Each number is 128 + 32 x the weight over its row's rms, rounded and kept within 0 to 255. Layers, rows and columns count from 0. Numbers have three digits each. The size before them is the row's rms in percent of the matrix's.

# k: layer 6 attention key, 384x256, rms 0.0622, rows 21-127, columns 192-223
# q: layer 6 attention query, 384x256, rms 0.0634, rows 22-127, columns 192-223
# v: layer 6 attention value, 384x256, rms 0.0392, rows 0-73, columns 192-223
# o: layer 6 attention output (transposed), 384x256, rms 0.0338, rows 0-72, columns 192-223
k21 081:163132147138177104184154213096119147071148135103129136127119114106074163146148135234178155065142
q22 095:142233083096117111137131130104141136144099166137122155109202155134113108083136154122109140086105
k22 097:147149114055110099093125143079098131171122125081086109135166204131130154109091110052227133129129
q23 084:161086139160098127158129126143148145159130132092131097120109091137122101163091082101176092112063
k23 085:123134090194165143144143137140075125106139085111112144111041097081125122115111152195130140153112
q24 102:106145138078166110157122137038163109106101198113135109105128148136161109146137127113126134083133
k24 111:127177120093116106130119123095055159104114171130122082147101147144165149089141113032146117136105
q25 091:104136114163108124177081112090138158155151076149185122162072063175097106150130103125154062086140
k25 091:055115167174092142173150139156134111112105119150114145109084121140119102116147124168104134110149
q26 096:131172094104089131067101111076099128155130119121103099153125131157105071087116102096094142126104
k26 105:076126024151140152135160099118128181119097130121081150160186114165143076134084108098189147153111
q27 084:123173168114048198129138098102117138194139101174133111135089067126095127070084160121099107143104
k27 094:086136098113135132126118178105140168069109143128124138112128173133110144185115168163170175149120
q28 086:134141063175122115113124124194137145116165058113096137075152165127135139124107066143167084121122
k28 090:105078153140059162131114151137146111115107137154131146098148121068132066121152126171149133107137
q29 082:100103174163111119199119150133130140143148126134147126078079123123126121155076092098097105161041
k29 088:109103105161135104118097168173097128081158128110138131120054112119124081140099132157094136156102
q30 089:109075136125132080158135068142126101142137096119118159092094124107164112160092107090154116184080
k30 098:173076110091131135084142075093120115113139140174108144084113043179093145138130115133116109180126
q31 087:125196093115139155094126095093134136127167132159115085192165132138107128129146165152148128070193
k31 098:080157163133188146192154108096120105140110141140107130114153210145113137096149184122144130104162
q32 108:107118133149115193131183139114096145123104152157158093124090119054156074071090186088080099155112
k32 121:141171163121142153096164148111105131118100142120163095090111100067108138102105138136142143112140
q33 101:077123133122186154140145115061126119089105198168161106075097037118147128140168152100081117154088
k33 101:146183143100107156119156157089137177108144129130145113126134090064086138064116103153157160126172
q34 108:181142105078099126098124129118158158121153109041117114159149152118140115129113092140107100124144
k34 093:081105112147151108141110100114117138127127135160126176122122152232155111124142138101071081134090
q35 092:078115173163153144180111125122066131094117156184153088104080074127128141103113141097141126160126
k35 096:097084172165205147121157147121102121056123155135104110082081096074159111091162140131124106140151
q36 091:107104120142142120108139134119161090072104124081130134114139179141100100137145163137094148074104
k36 091:173206095066060199129111157137127148146120065128125111161139140027127217167064096171160134118161
q37 097:089141136143082102161125128120061133157103132118162143125079085136151127087115111107125084187112
k37 081:101111203210151100115136098064131075129129158095129150146115169110128115104153147112149152155098
q38 077:177129158068113180077107116149158189184123101109113123145182176102116189122140087139131142136172
k38 087:147142070071118159147090088104195116171092113127152139144149123123078173164137136157154114101148
q39 087:101132106127117125121124150133067131135098120171125091116115048116084126087104135135149142198130
k39 088:161129214138162116106156120122112049135168182159126204123181179157161135141126124113155169104132
q40 087:182124123060123070099095092135163189129148133075050092192177141095157156127126079101149097109154
k40 084:098153074095128094170060118142167143156117091087171082186116104142119174173104091174118086117108
q41 087:108104106093089147118120133116192074093148089134124126137140142172147172159124109151120137103075
k41 087:124076140149113098110117069158151076110091145143140097107134140125144119083132138102110132103103
q42 087:092134156173126158151171149120102101171172136151185156100066078140110078118115135131072133152108
k42 080:176106204151141134074164161176074129127169169133148194123118127147150088107160125110104153148169
q43 078:126176061107155094072154128208117177108095154092083124130114159056132166089143161085174123172209
k43 086:160151059082142087147088135130144143149150103120131077142152130130084166154113117198148077108124
q44 092:103091129166173110143107120128143065080121135125154157117104131145173145153139165162140132106093
k44 105:154140192169190095094167138142096123118153154150171143052112089109152080101167150096101134114136
q45 089:132129069108159087110098091150180135089117121133082143142177144125184142112128131173211132130155
k45 091:112134130129133116157125068145153131142108118162158112078166127131142133088157133105078096111116
q46 089:081051175172112139181119148072124061149160154132163135093089107182116087158128126119057114084070
k46 101:121098183188134148086146156112087104088119182144124181096130128114148097108145173076120176136133
q47 097:154200090088103138084124111149120195154086105141067077141144148073126147105107107133160145139192
k47 086:131153063071082113188114106115191158140111068090109096204150131132128195178078095183147068139098
q48 085:103082189156120136153205136072132099140171177159168127129111058143097117130115130094106111131085
k48 100:179135181196163149095163184130075061087138166112101183125083123119122116100125155090131155127164
q49 078:160154085123166083051122147130102189112113127146092131124193146108173118121161147094188140105199
k49 099:133159043077139108163139098137162166182154144133108083168130111115081171093134120172116095154110
q50 095:144125079138141067186085071131181104134154119103084126122128110135148134169108055149158115141086
k50 085:129078148190146116146156147154136059101081155084120143070117106135195113074133128091092108116104
q51 086:138168131138117184098123091142106115118162124128078135199161116123096170095152156099157162178155
k51 089:104129105181140150114108109087178082149132190124143124085131157144134180154162114166134135119165
q52 082:128156102126152132090121154145120120117092141128129142144193149100148141120183183129171150108153
k52 087:119113103074063105063091090159167070195139094117117119137120142117136124102158082092151123177105
q53 101:150114125097028156090161097184129083143126081149061188115131101091144115125106124112123126175117
k53 105:106096099115105174067121123138140120131104116160118181093132123174111088157103129166118153156097
q54 089:114175115176134129090153169101108104123168156161106155146176096119088126122184151152127142110183
k54 095:147186182105167144154175140056125108117141141128101082188163166117092206101127170076180121146131
q55 080:123093175121062149115146110138089120156173124138121144137082083141107103158062118111111104164114
k55 089:088077090161167131138119143143106151086137152118107144099091108087113133160105138185134151151107
q56 080:112103165136117104121136162099141122168087161117184131079072105101128125111069103127059152162067
k56 090:190162090136126110094123160154129235084133090109143154154176094145147129168125130133113107128142
q57 083:081076196120163074133138138138117099130085170118150156079057155093102076109182121127115158142072
k57 094:157096159105125165096146169112112132083093142124082157149154112160112142137165115059158092207187
q58 088:143184045111156123091127147142118114098120151132092131167178179131120145103162167164167162085189
k58 101:125138129128110098146127086074179087176118150158187105156158148131103115100167141115186110085121
q59 097:096111153107160105126123116150155164171146155095140162113159114165141114134153114109149151146101
k59 104:106204085119128162079126151090119150125095161101093154132152151152118116101119113003130129153140
q60 092:120140077107104187101145131108113081169167126136081126167126119161120128095126208123151148080155
k60 103:127149128133099136131128142096146111150133104177113078137131194110140180141055135174175165120101
q61 076:093100209131103139213157133127181118176115129101127122145093098166123150159104116136072112139058
k61 081:117067128136146156145155185151143098124183125115082131147107115105102163159164120176102145166150
q62 081:132123097143162103136114148123113141027065186149111122086152196078142139180164164150104170109170
k62 085:190128146082131106137113100135083126143154134155143090099187075140114104112148105075096072114149
q63 100:159161078164133128126120113137098123115139059159096137184122136102148162139088153103106091124149
k63 107:097086116184107090125103145152108165137157142142122141133090081108151102139137132191113149094146
v0 086:148078139124062140070150141088128132143144133063160153139115167126110148175085105124184120049187
o0 082:160116066101166142140080131139126191162166128128110105116134099154166137127068124077101056169153
v1 085:168187160137148100158094122147158120103102133179134159117147106091185199153118156132152186161241
o1 091:119117093074117094094128134096125189117207167098097073107147116189099135104093115095168109130149
v2 098:108117133168174165161169122134134147107141104143143136204139106129183129087160153126109126167114
o2 085:092132171160126157159091129169134093096121067170122171111102087122120144168120101089126102098068
v3 081:102134105143127176158137173126129143181091152157134196130184124108097116116142126156159155159088
o3 068:131082103082129088158146140132150129093131117135129128120116112160154181170090075122118116092118
v4 086:146151088140200106155075143117155118145159155093156097175119131132124163136161107155200138211164
o4 075:085146153105149133139158133104123111114113155098159171136149079163137165125058089133109144081086
v5 093:085050139149129094124080171130113139109127121091109161152099124200099093156145084119177120109085
o5 100:127156117151125136099145120135105082108105116146149138145096136159132154103146174161106226119158
v6 100:136105116122082090125129096131123142118165126155055144115098134190143115091107142148071113093094
o6 097:163137171205156165138097122146135115179053112132174123097092098079132079098150120114107118129148
v7 082:119113122127137068135108062109111123121090147085189089126123115153116151167116136103123088087117
o7 080:127143148123096163102165111118094106144157162148145149100101124075119060114122096106061149118114
v8 088:142107169123145102132137146184135180129121130182080129183160162086126100111197100117152163120056
o8 075:110123133187132152070192082179217104074103094121148152044100110147104130114176157114119109152097
v9 084:138196139125148106194150116099196140152141109146105113128105154131136141104094175097121133177138
o9 084:146143143142140103109133108117141165097146187111141072116114110112148114147082051103134089097141
v10 083:121131113127113054138160133122095121131131165118060146128161164131195127089087111154180119089128
o10 082:127087086142195151193100150115147132125068096124127161138146152100125108181113103098091134143088
v11 090:133081146112162160126117095127145060123134110138138154118083144078190143160136116141165125145068
o11 088:109155128133141074118152139117126140169101118133145124122157211126125128064201127127115156129105
v12 087:145122173082106116094174101100120122117156148092107136147195051069153118087151155177094122109123
o12 082:171092142156108165120092131067175082062128137070124145071053173111138085192106114113103119163177
v13 096:118132090146130146085130151134130125125110097149178182142159135093121125135155071091076146105146
o13 098:125138126054112103152142106171152130150202136114141104138141134148117165139170150159131113129125
v14 100:110142098144182072178155123089141144097167128158165120109077156119169154118122147160117095113078
o14 099:100165166207075214123129147166122087130087069117156163135110126121051106099164149121138165111092
v15 083:126095142113103124085173140154116168185197184117129154132170087087120103081126108101222154077121
o15 074:188143142135156170151164081088200136121140066103160140066042124183148132171122132158046144134117
v16 093:148062077148135000099079121105151072113217140098132115104122078116091082125119123131138103141106
o16 086:140115142135099193105137111131096120148070134163137137130092099132114096133128135133113179093172
v17 080:145114086115160099067102082143169058089129177147130147118114134099157123151152155130191084135165
o17 076:140075131082145167153122157088114180158095113151140147175168140120120152124063143116091127117112
v18 098:126122111143157115078128148150086143177130151147124157119145122089088148125154107141163165165102
o18 097:135129131084097132136172095101139110068154114108162141148126160152153110142134104194096150112158
v19 083:094101204134154133208130149154167129104128129099140188136084094145153135104174150095130149097117
o19 078:109217131227135114112112118112058172090158107130116090184066154116122160120146107191149208155157
v20 083:118060152145090126102089086148122098152147139087125130132106142170147087149120116106088088177204
o20 078:171181146179183176086138157101182173090121185152135082135121091108167109141093153114139114092150
v21 079:154105167085111169122094133155162094061085143127144166121101138157116112181089127190141158142162
o21 067:101142092147089119103137149131118110125110115094092124132132163145124144100142220111181100122173
v22 095:141129098113146128100094111116088121148063158159129106143103077117126121154115139098076074098128
o22 103:102139158120086123153129116137111152157162129128129134116145103101104075138124125098143076143130
v23 088:112099112121174143106140155115088064124163100126128123096114116130150148143111110153139102160196
o23 089:117173117111101124114110103104109181121161139128129102173159118155149170091150148144135185113208
v24 082:121244134122096146145152133143105177174160128089161114102085150142107132067118149104035092097159
o24 073:157149150123087139108096085090148101137162155176161132117114088110098143149152108127166086126122
v25 086:060164092136142163131143117086127100085110095141177140150148157115153140127120130132073125162109
o25 084:087122122093118126168162146170094146173160148136129137123185172145105144105213132127148122091112
v26 095:100184100099114163135135175156112122142123121139154160164164168147155155163187182084093111116080
o26 093:096117130119139104134089064120077078171184066147115131159182168137106110086163141157134147128135
v27 084:131075106152125137141096131054078163116100161096186078186168105110085109145170151131129114063193
o27 075:104189150072137102131160137156119154070185158092094074119162102149176150196056098093125065120166
v28 093:162056124145170083183147053108092168109169105132097056139112074117066165124109122129196138122072
o28 086:129215178149111156122157095176198135103070140135166159126141121102186088128181122136068096090149
v29 095:104129153134068161132121129069137090124122111086054112123041103169170148177156151084055067054131
o29 083:125131089143140126156048155165136163137166184160126099140142092101143097114133149100160180160210
v30 088:107146188090141168145161115138130173160168145134129049175119141065149161113118152123102102145095
o30 080:124129115166099148113157144125200127064170140148151149107103148088094049089193071142072118113071
v31 087:112142151120135135115102090145147137129169124126139159122115072127116142124148136128112106116051
o31 082:117165174203136159130167083097146057163099107078187154137064144101100081111170102119098115128068
v32 082:115120176113107161108151149089122127155132126151119175120127122115128105112113184118051069078162
o32 075:148110093118098080203122128136134153117150146128132108144141153138130132161176102136167177130145
v33 084:103076106121150104100128158158141136144074113136114112149093129149116074120206118141091138087109
o33 085:076122075139153137172090142158119130173151049180116156129154116111125141064174161133161121152078
v34 084:087147141153128179206121157135083171116150074148089152118118141161179120096111096122130098148080
o34 084:092196137112112127134141120159087084141152101162128080173154087131095134093189169157146163058133
v35 087:135217137115101143129180142110148177151170186128151187188075135210109133114143150122177169160204
o35 078:130091124099171113088145066067160155071141136089112105056152118089140145174086101077108081139139
v36 083:164089164127134171129128053150116111131109068126113152133151132141156156171172143167099096159150
o36 073:146147112136151116085148186113091105135183137166109071154125112176113103082065139130145146149210
v37 091:140149141106087130150116066055151157148125120104138131117112091149071091129115172132141139153113
o37 083:148136139116157139143170144154130108080125132104118149091145169106170112159146077105134099137146
v38 088:077120106146119120075097076152120146114138160120151099119143081098108163147140127169131124125090
o38 086:118096121081077175126176173131176106140099117155118175142143121151081085136107167120136116096090
v39 086:151211132106137225111153149116122161116118084173122131178137169093189076148123119117075118137174
o39 089:106069113085130032177108110124158113135157161108107119106176159112131163121208127089147097163109
v40 091:155124153148123127103146110108134142179128158167151089108142082113170182168089136125141109148185
o40 101:124116108082097103160111133130118159128174144113107118115162120113112104135126110085138113131144
v41 089:095124056131139132100162100114157070103095140192146208143160107093062099108191073155094141153135
o41 077:173124158128121154178140202151153169118133115149112141115087120147150131111130139166150134126106
v42 091:111139148085144130145153106130135150123124159161081149139105128165132128187143110137108160132096
o42 081:130029133104119131130099116124181067157076083147118155121183166050124098140115135149156112114128
v43 082:122170154126162097100129151140088107083115142083111116146127132125140081110121083109085087159166
o43 076:152100080076057115121077119132110110155156136164127148090131122114110110126188147127134164131114
v44 087:100092124154133061141164118131143189098097160092167129193128134129111117077140096088099099049115
o44 086:112154134170113234128121148148117090134106080177167160096067100112087091135112130155116127137086
v45 090:133153044149168065149109073119123105147194153163102073126126168123096089127136138112112130121145
o45 080:133063133109135180133132087086195155151090134170155123039120088102108100110104076176105118107105
v46 089:081159065112125074107187069085130190134093156146183087107101128080134146111143122094117135112101
o46 099:131102153091097133165118127136130118140183135137137137110136096108117072159092089111111036132125
v47 084:144147128138103163121149210128101143109131100061166129143092125143141117142128128138135101163147
o47 080:138149093163128111091126127117101131107142103136104105171116121162115145085128158134125191137173
v48 085:108172082136109157121155070087115097118142147097184093170135114146163178112124119146083111134185
o48 077:151132119110090110148095162100084141137208173140132131072118111115111127119115078120121150133201
v49 088:107113055129156107155171131111110131078155134133065084114115146109167102113120121100122120079106
o49 083:161135159232118136127123095181140094157094092108125140180098090099126143126179092173129117083131
v50 079:138180161131133166110116132187122150120167181055101172146158140125113092123123146109176134142102
o50 065:116120092105128114166146087092129074099163041165147075149157175146164130108129117140150128110073
v51 085:121181167143090170124100161124136158157162137143087138175116203085108129140134122092192169084123
o51 087:153081133141155133134115131159179103109066118153145171113128110127164169137120144157103127157098
v52 083:139151123154096138140124091151147124129108164183171128109175153082119138050165117147150156105134
o52 086:128080128072157127128124142119147149138131140126087141091137095120143130179067092084104037120108
v53 098:133120133130106102147125145134135173121136145157059134162114125097131174148168147128158174164105
o53 096:097099115151172141128075118083165133100125093112162136122094111114175092137105102132147154078110
v54 090:166124174121143118076122126143103086237138113190124114144141128099135092099080127113168105129113
o54 086:111141126127136135157174090162178158114120123118132165144162113123154161184196128122077105127131
v55 087:133129118116134080086142112111103174122130153075106161127116086137138147140140088133126158100128
o55 077:107074120084141178159123148159139120186080084185158145122151159082148122151059139109147081134053
v56 083:111136182109099135151100127097135085154119131150133134163146104125153088134118102133127154156109
o56 078:110156156150146139097136130138146117050220095138133125117134132134137153125068109152156110127185
v57 086:166127102107103167170089102157164074147202138211173063073162170150194149158070136149183120183105
o57 078:101068169111144110124173133113112095176051114137087153145146132166066151126161138174104114123100
v58 081:152152139141113131111072130113113140194101139162144116157157142150101115141121152110149101121047
o58 085:109058140098144134168152126161146059174089049197112198129175190104104163153162164140115141164064
v59 091:120074162129133098074091081099142134123130134070040123140134120156093145133134158097179084134155
o59 087:149125126175147132132194182135164152113097150123149088126115160135135124136109137112127187134115
v60 098:153117152126106169091117129117129143109097121152090126131148161094105131127134137131135145133196
o60 096:114121140187140069097146147141171198124117210090126153105037125141127118144101125113115178163077
v61 095:100150125102126147118080148113105097132159070141061170167153126135135132125112080091132116133107
o61 108:145125123135159145121119129147173118118070112146157124154145167138151184112157157175135178109120
v62 089:107151125097150122088128192134137097131129146145116083092099129107143141096084133156126062132114
o62 081:128105142106095153135098055155180122155171096067162132169156128119143121087166151102095136125114
v63 084:156079051121111120076132143112091099171119113158125110151130094068145103112118102135156104126159
o63 073:134118130105123177155079096223161153114147104143112142092167075172069163157154125106096077137162
q64 097:075086102079144074143148183034164084128180113186118124149155087151129092074153072161146165145133
k64 094:152102154159075164110127134058105156130084133138168065138112151103183164147113187178103115143095
q65 093:142147114140082150112110099166120146145106181157142127064134087116073108124202161106080156113142
k65 097:091087140116149119126068087069119118119127157098165104178136151097208156110122132214120046139083
q66 115:143139095111112105116101086085167152139145081076093157144140148156074148216161058153143145118124
k66 093:145135156134140185105149146157126134124141140173149140094131126181114087116126108146075183063153
q67 107:115122168121111105121099125117182150195119084090108136154155137104092116152191088134150130143109
k67 094:131098125139104132114181111139122120143131121168132164126118093089077095081115124102060167093116
q68 088:130130125141121098147115077104140105130137099138112117167142098143108135127104108082157123096142
k68 093:164177112047112175132110121159152132135116088056060119135194174183162153185104100213148144089151
q69 093:091160167126162151197120153147106099096120207142118109145140121134096140119092136132079154128160
k69 092:113042176192149112145162152098136128143153180185177124117083068125081105055149136122128093226102
q70 105:114135098114154145084184129131146113102060111157096115098088116056134174131116135088130109108040
k70 103:174148094062153094138111102138149179145147107071129136114151180172129113200159096189148109064152
q71 094:098163120079129099111161074106230086169108117212136133118117096087152174130105126141140144073113
k71 098:143190110094114146124075098170169177159088103100113118156167147148131142132125103207145170125141
q72 105:171115093105155137102093132087119058104151146193149136112128117186183116158113151128102150098145
k72 098:107169130125155141121124102115169137110073083156082094142173072107094135119043126217173145110127
q73 114:131100095123116144081107159163128092136180056106139184190154103150171132095119128112165124113133
k73 101:166143120078124090114156092118120134167155078096165079167148094149057126146111130121093114079153
q74 107:157117129154152066169134176132041146072143154097130093103070082138077046116141118099137100161150
k74 085:097044160174125142116132149103052134137161161105147128112092141111154144136126130091114100131153
q75 097:100113135145156140121172123112119134127176132125094167121115116111145114142165176097096131079106
k75 090:130076168185107167128126174123058121120174139139140135060045140152101101138139147095090081136122
q76 096:099096140141176146105165126112108075103204174119142198103125098152175104139166159108046132051132
k76 093:153089136194099155126146156132066082117121172150158127081013145109150119142106146093095110137111
q77 103:114129179180124143162152189117079100100181174071112144097080081157130079143185141090128149138136
k77 079:131096124145087139112119138118092142117177151114084126103079127142159104165105105065074119135127
q78 087:147128116125081110114094118138140157190071088145135094147133127108066128103090092137163092201141
k78 093:157192083036172113118120116134197135145109123127096133145240136094127131098152093178177148104141
q79 100:132161095117110070140046126176133169145064132129130091144147164073100131102081109161169103177133
k79 127:146152087044100093140087090139203170162118105156121122151161140125107169089138105205172132114124
q80 110:159152087111094111139077113155172142113082111144107097165159157080089148073065090187189117175148
k80 082:110124176122156093184150072122207117146069133182152108150178135102129141089127135121175095130084
q81 094:127177145105086159197067100134098119122129180150135092054143101146162103123086128145106096100140
k81 101:077140081141149076107122157094138089104103132210126122178093144107166141126143094166177148121112
q82 094:105153183121130167138166099132117125147155143126160136101112109095125174184195150115070175083099
k82 100:145157129149104121123002160164150144119117080137148125107130102094121126149088100203135175161119
q83 104:078116119125099079155147121092104131141131128089156137115127118157105110152120193134185152084121
k83 107:124122182155134072111074115172115133178157116108087166111081077045109131117131115126156140129156
q84 085:153178166124152155092144151122144157109127149133102151110146078165122052094153169085093176176122
k84 084:115170120123115148136104081084139121104187168136101120173133142125122104101110114047162193129125
q85 103:077175118138109093126120076171110105115166076155213151105097105071167139122083119090115076176214
k85 101:161143164083158143121125164147118181139104133133162125099169160119158117061142114116105149110122
q86 092:082103184154154172096163116139137096105200127136129138126112146140174165142197125103102165059133
k86 097:137117101151078183164052169143141129108171124125125124159096114149139150131123109125072157121159
q87 085:124142131144155122107195086119149090138195081117156145146155092142176121113213161068113108046159
k87 087:183053112131035182094110166149084143079141106060151128143137128077147183161077136129076070180136
q88 088:162136085122154063195112159150084175099054144074100109152170129129098126109076100153124092111127
k88 090:082090132210138059086169102095185104151103126113123149127129101095131147141190146100160089114106
q89 081:129117120164105084155093137178129176148094136141123110135132139082123152141108109168109116172123
k89 083:090144116136143137166176146056118128184147090157150063133165154141089179158166123099136083114115
q90 094:109123152142109119083162169107116134141146109100174157146142109199146096158148150125118130057141
k90 094:127106130175167114078089115142124115162122107140129129159102103080150145122131106133112165134162
q91 097:081091165135090099135142115159138180174108146159113128143165180123127171153099115115117109126106
k91 094:134085108121101108196111212150161169123122123143149110117170129132132116113134124116102024145136
q92 093:147088124112123157069108107186133074156124112173076178178175133088202166092136122051118110168159
k92 090:128108132090110194143194106107152097093146149117142098109112152171115101131128154063119108112109
q93 108:104138157123107155118164122107103089085158138103175087186120099190146186189127149153123138095123
k93 115:101144149164110174181150142103131068139111069147099117127101055168075093140095118133100121145138
q94 104:176144050119184044083155170138132179147108066061120143200187156154106134143146160158166104119144
k94 103:142124118169133114060153104143118139120140086102133086110140099126082118181159161104138099129112
q95 083:082141102108153112138099146149098146134104123117112052162087149155102154129096133188136106125135
k95 085:082142102173092124138129140127124110132056067159148140175141157112160125152150122147186118126132
q96 112:131173122141083125112120144110128152119146089071144113091132133133129152158087121175184112164078
k96 120:096102139181150155130185117159125104082103164182117128149042123121088078061170183097117171155098
q97 106:163172116060059066109093109121139133160134080110096154155189125134104117112135124160109152125171
k97 103:109106188182145122107154117111120087139116153192154127105094156149127105074161210185149206099124
q98 090:156094124196168118137114126116112130079134148171165096136109113159154160148075139148145052122091
k98 107:167184068047124140078151093177150182110121108070088127114186150126104127175124095115099085123176
q99 096:118135104152107064155163069123148105102104118176119109170146107127157164154092109094112149125110
k99 104:149180073045145093104134102175151135128084119038082142162173181183147129206170160113134126106150
q100 105:110114136180164107153149164108097102088118209155094126135117084142178091113078179103112098140159
k100 102:134113133117128119162051123066111112159145082122143096167087120110104189168117100145160073171103
q101 106:131160121084140162172046187132155122151148084086091127190169148151112126135158090166172102089121
k101 096:102123108140128114106190101138153065164106120169145120124099062115111047088123131143087193077133
q102 102:133141158136131093146176120149100127061097205148147105067100093119156135134105146118099209121179
k102 103:107070210185132157132138107075148089108108164205112122123091086062102108092119135140123078250082
q103 107:136109189186145093128155152129099042063137141134146169085127094124162101154124155103085150112147
k103 095:104115204207135213092157134104141091089116114179068114140065048126139142102066121099120144196120
q104 101:116099162154150112154142153135080122098152193156115148105075094179168101111131134136141109134148
k104 094:085053205216175109125129131085029049115135140152160124118042077075147120106132147064151095168094
q105 095:139113103120118140131181083102135105129105175176106081103111141090201172118087133135128089143105
k105 110:097065192145149139153146166100122079102149166142175137110065157121138103122160165096127048183111
q106 093:147151082121117113155104107141161173140073064126111120187154139112079132086144083154164141155117
k106 096:119191103039102095124122125181192183183152142103139169139211134138118148130163103148154150095159
q107 100:184121118133133127086167103143133152166081092055058118130106129133060092138175083053148122189116
k107 100:143119133064125141121131148126120177071226176092123189082152131161109124148129135138095096126177
q108 086:142087143188160158088156163159124143144150125036069128142139136166102015156182107074095177135109
k108 088:136119100128039132100126150127102155102165141083134130069089155160115089174126100088052106099183
q109 089:149138063132095093098097131163116203174072117140152103140152140110079139105094080142168117169152
k109 098:127164116085156108135097090162181136165119111120137141150232105124126162101154124211142163095140
q110 098:128162083077137110114130114152176164184104058161166148187146145110126170108090114149112110093175
k110 084:144149150117140087133125085159154152149099105124133110150175142071110122123132138128141181137109
q111 140:172173126054143158124099109145214175128097071133151085147157149097144176133141103154126134096092
k111 067:121158129103180091132114085140194150118084093113153128138202126111140112177122171219158152148144
q112 083:146118085080166193089165146125119143142165109077144099168125106150193167134128129137048099037126
k112 113:052137138190178093113165144118130089085132144127172171112146167129143111153148192144117137119109
q113 097:091082123155106147149133141074074089113184074130143105147080112093092106138097103112123102093096
k113 084:139044131049103082100113136162115154157134076103113127120121140131120100162169063052097084120156
q114 100:124077153156137126126153148093136137153112104062191087115145110156128120153171142154151095092091
k114 107:134102139198086172130099140128133148141099112191107170115103102153183183149099134220101122102163
q115 093:182161127116166108114107181093126201150065140122125129108170142167114118146153165188128142167139
k115 094:090158117159165180109125100111165115107160156131071110160165126178116133156095156156129169117140
q116 103:125089176162083099147101072145140118094100165103155117094098134089117167129103137127108122169091
k116 108:105127127132119131234143134046180174119177156161124149095135109140129154091128110126100121113144
q117 094:157127086074153185082131119107172119140148107152112158139138099118155165129181119146130185120128
k117 099:130150126131106151123126093131156089117119197143158157109130139088123120155121122109132211141132
q118 093:174129083147105129178090094122120152127077168171098110136138161125095144091065114146156093148151
k118 091:069161138158177131165188118145136088083141171153120160143151138160142112114180182097162112093102
q119 097:162165087120168104122035157163096198093150106116127129172136108162110036155128112134106105134154
k119 099:121158125093183132092141085126101143175129075110098120127126109093128156138177141176161129088164
q120 088:126101151122134110134153124139114106107141079112100149124138114165143100178151143074093157084144
k120 090:199084161151114148132135117157085093139121103050100115142099114139114129146107135088120105190158
q121 104:119162048127118130092105146112089146174137057157156154151118101108097117072115113169165067128212
k121 115:142151131097126139071122080166134111188067125193120165136130126110135095114139131147150175074139
q122 086:096128175098145169141164118062133106118201102132137136113133061118154044100195147123111134102082
k122 093:148085083154103128072061138192084108075134132135134149133129104073167081156079114103095157146126
q123 084:110146145102162098170091111208084143067131147141130092116071103084151169129081116183135164139126
k123 085:086122183134159109154140163074118130136086119145167100151151157101169155114156145142141132150121
q124 099:152089116156114120136094162119147067139095154106118085135114169112104094093118086098172148210097
k124 105:109123130129102140122163108085194155094141138120135122170082123113131164127148134117145065128111
q125 102:058143201146176083186121137106088121101118185067174082076117135095154105188127135081151098151104
k125 104:131095137174194100135119128147136088137147131140067114100083127117127106126131078107124107150076
q126 088:144129164123145162080190147101182088129142102085130173136143122167128171142226130107144193120162
k126 091:170184094140105217158168116085137133054176144087159118157134099136120152136085131118084179119137
q127 091:134047112157104096162122065138129131157089121109136085172129130099116169124106128198153096115066
k127 091:118118083125115099159156140135114172143107106127160119069185098162068108125158106156116103137098
v64 098:164141200168142124179136131085135113047123166125144104124086079139052157103171120101086118077062
o64 098:129145118125132116116172153141145204119115117152110129119136174131153140186079097137118131156114
v65 095:110142105136129123169143125111144152096128145134185095171122140121173129122179139124171090099136
o65 100:120122167079097151110199159153114144140094082143123107115137152045108118107099142122136203136128
v66 101:104133082182098016139136125161153134072144108146176131148173161117164138126148110155170156151163
o66 101:117135142084158149105084142137136052163135131176144121131119118102090124180076159130103143156176
v67 104:127141114140099139147201122074114115134090131181176074161128128168114117115096199103149096091143
o67 110:161107110087095146160136159141086171120084113133096142094153135110147105129134132145148154172070
v68 100:104182113117164136168149106169172101130130093192157128123108123105125122133070138168121140118088
o68 104:109105142145093090083148131115115186180061163137156112121140110134109116130108105116135139159155
v69 093:132131100061128153158084116074127139091173125098104139158122137093199095160132135151111151046183
o69 095:097154122135131115165149133152119125176099072120123136157124196126076158116172156170160139148056
v70 107:147110138094158070166116120192132164151061148114121080129174169105143119097118156138166086188151
o70 104:137136110186122112098168091094120098097164111134123162139130061158086133106128151200145160104146
v71 109:161079077132113104104104111194126099127179113174090154147098126103009098102098135169157112144161
o71 113:130151122191116172121074138119109135126000141072137136128115126112115121122178062145080114118139
v72 110:133129159148173114144119124129156154104085149156198112109089113155115112079105189088096056119107
o72 103:098133092093067148101143122151131176113091118105087117112191157153137122139178133202112208112085
v73 104:118167073143129115143150154123148177104130135157068108160140143154103134127097111128121116109098